Part of a small language model's weights.
Size: 8 layers, width 768, 6 heads of 128, vocabulary 23991.
Architecture: LayerNorm before each block, rotary positions, biases, tied embeddings, attention and MLP in parallel.
Training: a variant of Muon for these matrices, 601M tokens, 4584 steps.
Each number is 500 + 25 x the weight over the matrix's rms, rounded and kept within 0 to 999. Layers, rows and columns count from 0. Numbers have three digits each.

# layer 2 attention key, 768x768, rms 0.0715, rows 696-767, columns 320-351
562489469506514506501479471493491519502497473501528503505491461553487495478515509464508513515484
561472513516549465510543530512487453523523508504502481576504506510498533494526577504499492502471
502563521546497476472491496476445432498498528521489487494518490513527534491512478475460514471490
508473486493523492534489519462477494481512560458457515512534437464491528487526496494518481469444
481450484504487508503512518495503514508492515492540451525455465522472484490479459509521552498487
474543538542519441499487485495485486488527476510462519464542512498462513487462509519526554478532
491515510522484486466490500522493519536548471531511500567506504501485520485498497503547480529426
545557521482533499518524495501495461466504454484512483518498512455486475523532514489490452522511
536490498496527481495519497472496475480524515506501457525497530515481489549495518486527514500519
525482508449488491458476451478512496541481526490530490486453481528490573475474533499529511489525
520497489497468533497473500498484490496489502492516492503505500442538515495500459491467495546525
561495532508483479458494500514490500495487515519495469483492541496493497529475506497506498513482
464542546549510516528496522537456479436515490515523512527513501449536516483478514474462457501544
499494500510458489490514474460449508538514464511497509534487445487469508491520482528466508501515
485463540508564529530522551538493487519541449513454497493515489490495487468457507480478488523499
551494486485526498463523550472477458494517514481495497548506476452461522453490546498474542486512
466498475539450494521504478545488478463507523548416498498462552471471497502464463517490531433510
554491512513507429492505511534517500496488510533470539532473471490515504513515518558517527488450
491475490503480506494471456497503521477499472475567518535465516534442492480474479482512513490472
522562511512493513489469503486465494523496510534511478557485478513491489482511496469476532429540
483500487507480515483498449501487511530514503495508469532478500476471489508519468555511518495506
515461501484503484499506557534460513468490464444476505544504502456553503527468539504490498514505
471524489518475482476488435534508473509477512520466494489542501451525516494476494504519491504511
550501509482513488475493495493558459523501451522495519487518502456495442486495481532474518511527
543488505477520483519516506513464481498523495516502485477515485471506475473530482503467478516471
512500510463473483528528515488497469500515466486466482440502513504546511480565480454494494500490
499533510508523483491576428499508530479553482479504539501529529449507490483480482505480446518494
535479485489522476493520528490470446517492545478496522484515481419505459508537515495459494533489
511524534487493527507478522503518465497516506457527474476543499511482511464524488501492524493497
498484540529487483489537532481479537558481500496495522537523523554530465545544506511535520525491
507535539468526506508467508517454494533518471504497552486526535466522457466475519501530479503527
487504492486500501493524516492475489537469469498496499495474481490484508481492505435486503486475
493493482524500491440497504487511467540482473484433497518524510512536564498496483538479523523473
497491517475537515542509512520525461518530459538553531534501474497487512496524495497490543496496
511454517438473464493531518444493517490518476479482573509469500500532497484490494547482519480533
499509530533534488553503489530512508517478517503497495555497498428516498454489496490470546514447
489497519464525495523519472483496484509496505487477492486443476511521527443512493480442563515517
459483503501487530542500522514465546458469487551516504487506525528471494489492462493520530497463
473489480530440523502531519512489482483458548487506502533479496525506464532481490515544466535464
421462512490503522506456459515533517531504519500512485492487513517547470534498478506508539470483
507502482521495499536507566525502502438548465489495476494526512478515511461461503475509518525539
504502501583543432513500498495511508474429497523513544443523512461507503502475479524473513455558
474480473503532469440513541499513550482491485536507524511502553499518526500488527493490505513486
533470481482496485489507481508542506489509527512496528507479499521473489511525490494488485496484
545523527571510530480474484523460560502484508483509512497530471448465489502468512489519454490470
531529484500492469529491523545543505483483541499500493501512534501537526446490501523510528507524
536515448537481508498521479473498475503475472533518458557484490473450473502544527480492446530510
539489465518467569480514500484465491485537535503475528517513488464552524537579522502503464508524
556551503518500494519497472489466500482508479493495515440474567472472488538511468470512546530517
497513513460489547483501521448550500504479530471463486499506534494526530520487530481505500480531
501526513491486473490521508445544491465498503484559524478520504469486446471481511483508502493477
532519513492493463550483476452459530523487557509475522472478488535500517466566541485462502525477
496520491518505480532511528534487522499475527480515456483523472577465495551470539481481470485520
503538498468500470536500468510524503517457484514497511511486534502495444543539491439577501495485
500482529479529536542541485508514471476530541515533501457523515497489459483514508512517477548535
477479525524525536467471466492490544473547491502532528473491447475492541522445489505490511497496
477513543477485502508457504526468534474528506468492506491534494522534484467499508465463481478467
508488459523536434534495505503489518530533548505484555547505511483534474498446514439461482473496
470524474471506550495446523510494510471495494493559486494496475497483528503548496518503554502501
445494493510528538521521513480484523477497489546497485527496519490506478484501506494551531488468
482486449514472490481501475460495534458502520480481498514531500510492524509467515505516489484478
491501509504535514479496477496566489522453448507500445472480519510502484501497553498491490528502
509522497470534481473514538504486508510484494510501520518486488516523553484456499506542523483502
574536517500506538481523531494490490533536470471464475508475503521521512502476487520507489502481
510463543532511489493493525462519487488463462504503498476518513495537503456487536516533499526480
521484498523507523543495467485486508535510498538544469501443482511516495464491507499478523512461
519539485488493512490499488513472503478524501486526551475504461540526516485491502559479465498516
457446447491479532486426515480521491492531519524532446482521499498505488525460474453523518532543
509515537507508536509497534552475506498498500502520482491507493481505527519493524555471485476478
504499485503474472509484494414502490510524470536494503563500469495539462496537481481477553480472
461466486509550518512502491489500491492439476425484472468515531502514487505507534529513477489472
507490499526509466516510550503468545523454513504495512502499556453493515494510527455493476498520
# layer 2 attention query, 768x768, rms 0.0694, rows 697-767, columns 320-351
481468495518476552482472515496453518503493475499494465543526508509484479457542500527506475519541
510488513511460527520512467495497473482500545499555511494521537505532550494467519502503492494507
498520507476529472478523526479470514468529497462517517474503518490499525513459488517521485464530
497467475485455471526564527453459498516493476476477503493478457534506523474530469505465500519470
499540517487481441520465477500459490516533511454479470544495545470508477452478474499505539470518
429490591548516505517487460451462514453489475504533500536507504519526503470513484478558469471520
535514492485496457519529544520469504487501553463547514551468511484502479509478536457493499502500
464445519502500513517508499428524492480500502522453487513518514533564502519523497551526450577503
525527521492545543507534496493483503473482532437505446500563512541527490552450494525485524515515
546485469545470509492508528520498505497499501471524485560480481502524509513501567528513517498515
489470494458463482442479494481488476518537512506543537489539525500504497507471470508524484492494
484522521486493578505434471504491497486542538474456481500509546497518511487444479480473472523479
467491487505475513472470485483478474515461512534512473459505510504502513474506517520510500489457
521489512475518455501492519450499489488543480591495482541520488462522486511460506504526522524493
513509475514497516499484488466470523539505519512514519482485490528513501507493472501474458482505
470513475473490506521476532508522514501544540488460471481518563538498495498505478479531533519467
512484504483513527499520496513529508500549475477488495474542464488510498461511459493521508526465
498511509524500512469464503479532526488501457491502485494463489502503498507478516527483489467498
497518518577518528508491505528508435535499510480490487496532468527533530498489459519516507482518
453476533506522532473503513541482517513494523509498552493540536500498455508492481480514553486483
520482489464489493547467502517520519499505512469508474490473543503492545523510498473504475475495
462463534497490469515483556517463472493508511521454479497456513530531517487553483447516512518520
498525498546520486479544522532546527525504526473462453476493501473516532470491453438507539457504
480488534512515460516511497494530509492487528539515487494514517500518469524489520509513523494510
502492509456495478471485506515540506480492508482501523510520462453503518500495528498514514552513
515482470553512459519490473494503531460505449465525494523473518486480485496504488459515477474514
459486545521563482518501541473487519469479501486526537444495497490474474459512500499508511508513
489500496506516498445510494487489538509497460519497460486516475558514575495511524484463488452519
526484517505531496500510504517587527559478484533493513464541476536506493475518511519506421481494
479454510493519444444455489588486491514509517463519475544496537515540470507528516465500516492525
457459483498506472465474533515521471505442491486496501518490507534543489525453510451502459523467
564515499507496520486473464472514549516488522494460470513482528496507478516428501453460528447520
457508483471537491491485469537450499483463521532539477477486490479500520486535499484509493498502
529532477497512534517453517470457533485456505495516542524472488478504551466503499541514520511489
528446481521479496484470528565486548527481485511492475473490536528539424468489473501502490531465
520508552499503515448513479502536528488565485545502460507504507434480507533566529507515532503463
491522485523504507471471537518501444467499476517493503494531526513543564484519516523521497452457
533535481522484486496478532469520527487509503512468506534496534470503509548466508533493487519535
515498490495507525481482517540528491511542499568469485494500489494516542498502490464508510482488
502505481491511464460558527500514489473479531534532472539470511521455492501482492509499499505544
505514496513472551468490438486480486525501499481528509531521527502496517517501519482451543522519
488536505540532490463512547493481482536490493515517477488521517491431502493532504461514472536456
537498509499546511484491480537481502479516588513529513495454460455521548512529493483531521552484
502478529464503539502503508518531511501520483512490492507481505512496466540503507536531536513479
512519466501507482485504460533545522480511485523524507534501467468484502510501494456542502446491
462504520525499452506517477452486473482599509511522473518548485529540489517504481508477487514513
498499493487504519495518497572494482535545502464465500490498490510476545549546496504466449489527
475483488484536505495501466491514471486492487483521487431494510510496540486481527540504544504528
540467462516527446493538520501515538503548514468484518490458494497481509535512507557526488514484
479497508524502503467524485528532491515509516497501518539512502477479503457498507490528460574518
512465490506515468448526517465535496539541490488475516537539542495490472522513511518461469478493
534510509516503471510478546463527460507489529516528491462537504516476489558419451451517501502495
498482481501505529467444509497522510499471517520487530497485514482494477520476538524535446543511
469473471534543532529512515476501511494478508503489545471482449496519496473508510549490488491502
509465502464524495486514493531514510524481535484518514542485510507510466527508467454479515475507
497524472485491546532539470524494473450485464515484480480489521492490488472496517520483453515474
489501497515486480528557514463544507486484508530518449477461476498455495519464498501520478564513
515470482525469525493473467507484477530496483502512516547512489530461476501485492507507514496490
471500556535484511526516495467532558470499507524505470463506483504532497488496516541538502517519
504519527501494482476474578485533540490485484487545505493447514514505505482469515447528466488516
499535524570472504482476464525460486475499498516472515488481493499502525530457476506482504500475
522512531543450508510474507526449499464507526463493526476545469514529490524484480512456490537521
531480454504481522538500474465487490465498458485473508496472477515470529474418459489491483508532
470455522488490488445502561476487553493523525514486516504510507509488480470491472538534494512485
508450470506487472505515512469502492486527493478481507490498473481457489505517469500502520492479
482553481488514517485489494498514535493493494480498499495499541438521530452486504479489487521482
523478541518519500474517558530511505507506479516465485470533472513501499534499490520506485495498
530528470510510471477526459504513466449508449514513505459503464484499534521523498464521522552504
527517506465516506497504482502484517457472508513520476524491467493476508474475501494495457467533
540480517515488514545503532522489469479515483501525512445479507532482514475519492492504453473527
498464494554462512498493526493499541507525512500506492487480541505486491513490471479480528496509
# layer 2 attention value, 768x768, rms 0.0623, rows 640-664, columns 320-351
501498467483470520495496506498511453475508472477477506498480502477495488491515536477560496519490
485515523511522493479477475473498523518519497495520462524543503501498481529513538456493494509540
506488497513529508516509538517479484515501487536487514502487464531482530518473479516486493498508
489526498477509445510469483495514516497464560509502493485556477508546529490529454527502446520538
454538495473481526506499496478470512512506479518521522447511513516525504537478510486474482500515
524474489501465509506507501480502540510529547521495507508482489530486431490493504535532505503470
488514471461518481514515507494521513499523510513498455522501540513489507515484525462495482482487
504463494466495470490453494489546491503515501528509523499516484546538516551502494588527526490491
503512515456512513536474521524480502502505507478469528492521536504497457457487441529495576527498
440487529498528508484473517508535477520517495484516509498504478446504488498529481508489477495483
501512552483519498494498501497475494506488483497547532487470478544506558466450462503505530522523
520449518460497509497461529523496515500494508455495494484543499496502435505496474494480507557481
513526473507527512530475505528506531531523507477468524499484493488530456536475484493483514568479
492524502453484463481511497484488500499474481505513502519519488505479497486506479561545517530487
505454547491501487492525522483480508539489515526501500508518495487531518515465510517457498489526
499493513545532479490494512516497538530532488476462481526472481500516500495473472448476499506464
500522509486528487516467498474516518496524533465506456503528511498516512506495481482522475497484
491500521505507473498525511461484458522482458517522458508498522474502473476485487454545506456482
490495511493499496501527488475487474530500515507500554472505483453475502519496494495573540511421
484510516500438479474515524479458532489480459495472444488488516518475500487538483513538513519529
483489495474499493489489489509482454544487530505474494485529500483490546530487493450496472495544
494516497550501477477506503467499500507439508465515505510472435482539476501487469490465503475492
523491472432502482495534509520524505473467484499497485500501559503498504529491495510496504522454
496512488510508494504496508505515481542498489490543490473484475473520493518497487486501530457475
525497546497472493508522513466445522547554514529497494517521544526453504474494534479484511512503
# layer 2 attention output (transposed), 768x768, rms 0.0442, rows 640-663, columns 320-351
501486516488535468520500482510526499477495547497479494495477484530541492472479487484491490503473
518472506527522505489504541480504479546516482486506529530514499500515480539502498510503498548531
465512531508486531481514528469510461520497495480527503504556462491467498516495519496500500471528
507509495525494548556454484510502500444495498505535515463509517435518473498511534448517501504522
507489537498510518495510512463469507488508471536488473472478507446481492519510460527495489465497
531487485513537520487517515479510505475503506516535491501527516528529524501515459460502507555516
469409474476467485524452508493531493495503501490516550487476510512534490524512520497490525501497
490559535490515438503470477512485478521532509498478493492486500512479452521485518526537520500502
482437570486467531533512488500453476521487517512576504503504525467485502512555561475499472451464
515469543525466482504462486524510519514514509478509516472486517459497521463552490560509494478454
486481522516509514466514520548472476519541499481493486514488478503518509492514492501514496527472
519528480514537520505548508484504469502527501501451474478502500563486486494527545486456519491510
448537486509476505502515501500448502495519476471473474488492502565562504515483513488524522534512
536498506503496486521490495480491525478510491471533525530523461522479527487463465493490469518465
511523452498498520512569495495471538524475508514480511525522522499504516509500509510503506467512
531491522473493526512503541474529512483531510504473499537479489466507491454461456502531518443520
500430471566527484492534464487489527508537511508562486497495506530474530510490480477524498489484
443489547544526450497526522497489500501540449519502512516472505511531448500533481514485500512492
513422501448494511504508487500489509528474515505542527500542473470541484493437456481530520457464
518528496516487460506520505480511444537517477513499496525496462501521513497550547518500478539512
533474466513488523501505501525505516523494505495476498525510510555502503503538446481478499509540
485503523528486507510496494459479463493470566499503510525505457531531475531448511504497526466495
497469494448495475490503480504545475486525477479463492492561477501540513536503418494460503511467
506509495473501515490485514469500477472466519526531490493486532475482494546486493488475506485450